Each number is 128 + 32 x the weight over its row's rms, rounded and kept within 0 to 255. Layers, rows and columns count from 0. The size above them is the row's rms in percent of the matrix's.

# layer 4 attention key, 128x128, rms 0.0522, rows 34-46, columns 0-127
size [ 96 107  78  97  89 209  74  77  77  80  71 105  97]
[[160 143 152 147 158 167  58 134 100  87  60 155  98 120 174 120 130 148  97 152 139 119 102 173 115 136 121  92 132  68 112 128 141 187  86 165 100  78 179 137 138 115 138 104 162 146 156 130 155 149 112 142 104 180  98  96 176 137 157 203 156 140 122 111 140 130 134 119 146 134  89 238 122 146 125 150 112 158 193 117 114 116 130 126 123 133 109 156 100 101 199 210 123 150 155 109  93  98  81 135 146 176 169 131 190 106 145 109 140 127 135 120 133 140 165 100 147  54 169 151 145  94 117 129 140 128 189 147]
 [151 172 188 134 135 123 105 167 113 103 126 106  58 145 141 100  89 113 106 170  75 137 102 149 110  84 119 135 135 100 114 113 133 178 117 118  52  84 112 145 133 174  85 152 173 114  87 207 152 124 119 175 116 172 131  62 154 122 112 134 103  95 156  76 143 105 104 138  54 108  94 145 136 138 183 123 155 206 177 146 117 160 154 117 144 145 126  87 165 129 205 156 117 142 113 179 122 119 157 154 146 130 175  61 100  87 115 157 133 139  85 191 158 158 134 152 125 106 160 119 136  94 156 114 146 136 103 149]
 [ 80 126  61 140 130 126 213 105 142 115 116  68  89 180 118 144  92 143 118 191 164  62  93 170 135  68 126 170 140  99 124 111 114  97  89 180 130 176  79  90  93  94 142 149 148 169 108 131 140 133 141 118 115 144 145 120 121 119 146 122 140 117 167  87 137 202 174 158 156 148 122 128 151 141 149 110 117 154  76 150 150 119 123 115 167  85 150  62 132  86 156 162 147 166 118 110 117  91 164 135 159 108 130 149  93  76 138 170 119 131 138 110 167 144 150 166 175 110 134 210 119 194  77  76 145 143 128 122]
 [140 140 151 150 143  99 169 137 112 100 174 141 159 132 141 143 102 108 131  87 165 144 126 113 144 177 111 108 149 109 177 128 115  82 132 153 149 194 114  83 153  94 117 123  97 151  99 118 115  96 131 123  75  76  88 135 111 207 125 176  89 151  89 143 109 146 102 120 180 128 123  77 100 102  67  94 120  77  90 134  77 134 134 152 125 101 143 110 155 144  73 128 112 115 166 130 185 189 124  99  91 151  95 178  68 171  88 101 152  98 146 106 186 110  45 121 148 179 122 159  95 158 130 116  98 108 129  45]
 [133 143 143 138 128 113 118 198 112 134 121 107  61 136 112  85 129 109  86 154 162 209 113 200 140  79 180 127 138 140 106 137 151 128 159 141  95  93 103 168 182 103 132 137  99 137  85 112 135 161 164 140 160 176 103  88 139 127 191 144 134 110 153 138 102 103 113 135 149 124 135 175 138  84 168 101 159 110 128 168 146 110 140 152  95 203 135 101  73 166 178 159  99  79 100 104  86 164  93 193 111 142  99 107 148 161 122 204 159 107 157 135 158 150 156 170 105 109 170 130 182 114 188 123 174 118 141 156]
 [114 113 137  87 155 137 134 123 145 165 139 110 213 102 107 130 149  78 140 116 148 150 121 102 155 186 131 135 156 154 170 138  88  93 114 118 138 193 113  94 120  99 133 114 135 124 135  87  67  85 178  88 127 118  56 173  96 145 124 119  72 152  64 179 125 119 151 110 141 136 124  85 154  95  79 123 150  83  51  80 123 103 138 122 131  69 160 162 151 144  52 106  97  86 134 132 176 146 158  73  88 120 108 162  96 172 117  70 141 144 140  75 127 116  81 117 118 174 104 104 104 139 103 102 113 137 126  73]
 [161 108  71  96 135 157 120 112  71  71 155  81 156 130 140 122 121  80 126 115 167  96 135 114 114 138 113 105 125 189 196 156 116 126 149  94 165 171 106 102 113  76 174 115 104 142 108  99  88 123  88  68 145 135 110 112 147 132  87 133 163 164 117  99 114 134 124 173 187 144 146  94  80 174 131 138 150 109 145  71  70  94 125 109 112 124 162 160 158 123 108 119  85 164 159 163 126  70 153 110 135 138 139 166 128 124 111  89 175 135 180  70  88 149  87 184  90 110 123 139 173 144 169 156 110  35  85 115]
 [148 189 152 126 147 176  72 126  55 135 114 152 114 122 114 129 103 148  64 155 105 129  62 123 170  44 133 147 199  67 173 166 110  72 127 105 170  85 107 135 148 189 106 120 102 122 129 209 138 125 120 139 142 178 156 111 182  72 137 128  90 106 169 102  89 157  92 147 127 154 101 127 109 102 160 214 100 113 132  98 139 108 113 124 146 156  61 140 155 120 145 137  92 175 112 169 112 151 123  77 138 141 139  94 113  92 155 122 140 121 130 155 120 113 131 183  99 126 140 117 153 164 136 154 120  87 145 142]
 [ 59 116 114 155 123 155 148 152 105 105 155 130 133 173 158  97  65 108  74 121 100 133 183 112 109 133 147 101 143  99 106 111 131 178 142 158  91 150  95 213  98 178 115 146 106  73 101 184 149 106  90 155  95 104 119 136 123 114 149 110 125 145 138  97 122  84 160 137  66 123  58  77 138 122 137 138 175 159 138 126 124 124  82 144  64 186 122  90 100 144 123 161 121 142 162 131 140 131  88 182 143  77  79 172  90 149 166 117 105 140 137 128  86 217 153  65 145 103 127 104 180 128 132 160 122  81 132 126]
 [165 102  98 140 148 105 126  78 146 152 165 207  96 115 135  46 108 145 103 125  99  93  91 126 130 129 122 175 141 133 102 131 142 102 107 174 155  64  85 118 121 129  79 191 116 130 137 104 110 177 126 191 136  92 188 100 116 118 147  84 129 131 172 133 110 173 147 100 179 114  62 105 174 108 161  73 147 105 125 107 141 135  87 110 102 150 148 146 165 175 147  90 159  76 106 183 120  77 113 127 148 106 177 181 175  89 119 128 131 141 101 140 168 130 104 131  73 110  91 140 149  82 133 176 170 150  90 144]
 [161 106 127 145 147 149 154 157  93  89 152 156 123 136 130 135  47 169 114 176 104 175 102 139 176  82 213 113 155 161 154 113 103 107 174 141 101 103 115 117 104 124 138 126 129  92 141 131 152 134 121 137 148 115 177 124 128  83 128  98 170  63 197 116 109  93 107 109  89  88 140 148 115 181 207 156  90 134 154 145 140 147 157  82 147 116  83  66 128 140 158 177 159 126 156 107  25 115 123 165 134 179 113 126 115  85 102 145 170 153 144 149 159 156 157 135 101 124 152 134 143 114 185  88 132 148 164 183]
 [ 83 144 127  91 152 112 109 112 174 150 180 107 124  98 137  99 189  44 105  86 151 109 142  97  92 162 104  85  95 143 160 140 143  92  83 115 158 138 108 110 131 126  86 109 132 196 104 124  94 100 149  95 114 131  71 147  86 144 150 184  87 194  59 160 148 126 148 129 137 107 112 143 136  72  71 136 178 119  71 114 109 134 128 127 101 113 124 159 132 130  92  95 105 125 122 130 247 127 169 103 108 124 138 181 139 170 114 109 137 106 110 126  95 127  96 133 142 146  95  94 114 106  99 115  85  90 128  54]
 [105 100 121  88 108 146 145 100 127 176 151 151 176 141 104 180 155  86 203 113 104 132 152  99 126 139  86 168 167 130 148 161 127 128 118  88 166 170 130 126 112 135 112 123 142 122 124 113  95  70 118  99 114 105 107 162  97 186  87 100  85 156  78 156 134 154 156  81 187 165 139  77 158  93  83 106 135  86 105 100 132 127 120 158 132  86 146 167 154 148  61 116 107 149 147 131 198 104 200  89  63  95 101 169 106 153 158  57 168 128 169  67 133  84  76 111 121 161 118 131 107 152 151 124 113 144 116  92]]
# layer 4 attention query, 128x128, rms 0.0525, rows 35-46, columns 0-127
size [ 90  83  88  89  51  83  85  81  80 106  65  96]
[[ 77 130  66 117  64 126  85 110 147 132  97 119  95 162  95 136 121 134 100 164 137 112 119  97 102 136 151 155  92  83  49 114 139 170 152 189 157 109 145 187 125 126 184 104  89 128 131 128 127 168 126 141 136  87 203 110 115  94 117 102 141 133 130  62 146 144  95 170 136 185 111  97 158 142 101 185  98 117 166 174 110  85 113  98 132 156 124 132 112 125 141 174 133 100 102 138  62 118  57 128 147 172  90 106 193 117 166 185 124 170 137 120 139 142 171 159 119  89 145 132 117 168 151 155 145 118 142 208]
 [146  75 173 127 145 121 102 145 143 135 141 168 148 108 141 118 177 104 153 105 119 170  85 130 170 115 151 131 167 123 117 136 137  98 133 141 145 112 159 114 127 141 116 120  94 142 107  99 119 137 128 107 118 101 104 154 184 174 139 116  83 108  99 211 153  27 101  99 104 100 139 138 148  91  79 147 118  96  87 174 136 107 127 145  96 176  85 171 110 220  90  88  56 112 141 142 100 194  72 152 105 132  89 186 130 189 107 124 108 145 109 135 136 134  61  93  97  68 120 133  71 119 105 165 122 134 151 109]
 [123 135 120  96 149 145  44 152 145 131 126 150 190 120 118 122 160 146 178  89 100 114 119 169 116 103 154 150 114 187  47 168  82 155 153  88 142  67 157 101 162 142 138 114 162 119 142 131 138 162  84 131 148 140 128 102 155 120 123 129 181 184  94 132 104 135  99 153 104 148 177 170 143 110 109 156 120 166 142  95 146 130 117 111  93  96 140 191  86 110 152 112 148 150 163 154 143  30 150 146 130  76 165 115 153 129 161 140  88 129  67 119 101 143 131 154  84  35 135  50 155 139 121 141 163  92 140 151]
 [172  92 133  76  98 138 148  91 157 136 126 111 146 133 115 105  98  94 168 143 115  74  87 159 120 132 120 123 156 132 138 104  90 132 134 114 152 154 139 118  92 127 123 110 152  56 161 157 163 120  90 118 112 133 153 196 126 144 107 157  86  93 113 135 219 133 110  73  61 153 184 111 119 167 111 129 118 116 111 145  93 181  85  43 139 106 125  73 220 109  82  90 120 113 130 170 172 111 164  71 147 108  86 169 186 144 126 117 140 142  84 158 133 144  73  87 137 100 150 140  88 140 129 118 128 166 151  99]
 [150 133 133 150 106 132 209 147  95 154 182 159 150 110 115 156 141  83 131 125  96 205 202 148 131 122 114 166 139 140  80 167 102 153  94 106 188 166 160 105 123 145 100 117  93 139 158 144 130  92 120 121 149 146  92 174  73 203 120 170  73 141 131  77 130  44 123 121 116 135 136 122 120 159  72  66 112 138 104 131  64 128 134 131 103 136 152 112 110 142 144 143 116 132 181 106 110 115 152 136 114 211  85 187 115 129 124 123  92  49 151  93 130 113 141 110  85 145 122 105 117 151  99 149 100 152 166  88]
 [111 161 172 164 166 155  96 108  86 167 101 162 138 121 125 112 173 213 121 173 169  91 118 112 136 132 147 121 121 119 102 177 117 108 108 116 133  70 153 170  95  99  92 114 101 177 170 118 152 127 146 135  86  84 139 136 121 108  82  96  77 146 127 162 129 130 154 114  83 134 114 146 144  61 134 160 139 160  78 142 122 199 105 109 179 124  88 158 117 151 148 121 159 125  88  62 157 153 106 123  83 130 144 149 170 104 182 106 123 106 161 206 135  95 132  81 155 157  85 127  91  58  79 140 179 156 167 115]
 [144  84  97 153 144  64 232 142 140 117 153 127 139 108 167 121 130  92 169 166  75 147 178 162 126 131 136  63 171 138  94 115 155 141 142 173  53 110 183 151  63 104 173 109 108 115 124 108  82 104 116 119 144 122 112 149 102 156  42 146 151 162 109  81 181  60 133 101 114 102 190  82 161 171 135 111 155 145 127 118 181 151 148 112  97 141 137 100 118 151 143 151 141 132  81  85 107  97 100 146  81 123 119 161 113 118 164 125 137 137  94  96 117 148 133  77 134 129 101 106 148 124 135 115 153 195  99 126]
 [140 118 130 121 181 112 137 146  99 134  71 104 115 123 107 167 139  98 210 168 136 117  80 180 173 109  92 136 104  61 125 138 147 150 157 122 138 162 123  78 141 106 111  95 163  88 144  89 134 154 166 110 179 177  91 134 148  98 173 123  84  98 101 162  91  88 119 151 109 135 161 153 111  92  85  93 138  51 112 138  75 104 194 119 144  94 121 131 100  91 148 127 176 138  83 116 129 162 154  68  67 209 128 108 165 148 128 146 134 137  81  92 146 142 131 190 102 143 126 135 119 174 114  58 132 125 119 121]
 [105 152 136 120  78 112  91 165  97 109 159 108  96 149  85 132 107 126 143 168 172 186 168 159 154 109 146 135 140 174 110 113  71 118 105 148 145 179 157 139 131 153 120 142 123  92 138 116  99  53  62  53 143 133 102  94  86 141 118 176  81 117 134 111 206 118 107  90  82 176 147 111  72 129 163 105  85 114 124 158 138 126 153 144 137 143 149 175 131 168 132 140  76 212 138 160 146 156 139 144 145 156  91  77  99 103 140 101 135 139 144 149  78 106 143 169 105 201 146 110  79 155 130  82 113 161 168 166]
 [167 189  62 125 129 102  89 157 118 111 161 130 109  93 168 150 166 128 152 157 135  61 165 157 123 117 159 145 112  84 120 119 144 136 135 118 108  20 111 172 120 163 105 139 169 171 122 148  72 147 111 139 158 166 134 114 104 152  87 131 179 140 182  84 142 102 124 101  99 145 122 164  94  63 170 187 116 155 181 138 133 139 130 127 122 171 141 112 126 108 165 152 124 156 139 109  73  65 101 149 101 134 131  74 124 108 162 178  84  78 137 142 122 129 190 113 126 103  83 103 168 169  82 148 113 118 115 187]
 [157  27 138 122 142 145 185 106 154 130 139  91 122 115 134 122  87 111 141  74 113 179  95 141 155 156 114 119 123 138 126 141 104  95 130 135 172 212 115 107 120  80 113  80 115 142 138 123 155 102 141  84 144 122 114 146 121 127 199 123  13 110  90 170 128 112 127  98 111 156 219 174 121 157 116 110 137 133  83 153 167 120 111  84 134 111  95 124 146 128 114 125 151  58 168 114 129 163  99 124 133 158 143 148  81 154  77  83 126 173 127 153 133 146 104 118 139 165 157 124  90  74 161 110 113  98 190  85]
 [179 124  66 106 162 137 148 104 142 155 134 150 153 125 114 128 120 137 125 167 136 136 112 130 156 149 164 143 170 165 160  88 114  85  93 151  96 138  94  59 179 131 119 134 123 118 159  97  73  95 173 126 138  95 137 173 114 165 143 159 106 127  76 117 119 108 100  80  90  98 207 130 136  80 121 131 168 114  67 144 105 151 144  54 104 153 155 112 121 170  80  83  99  87 140  99 143 159  70  88 132 118  74 159 147 179 120  85 167 140  97 110 141 179  95  89 136 173 116 140  89  91 114  91 113 104  67  62]]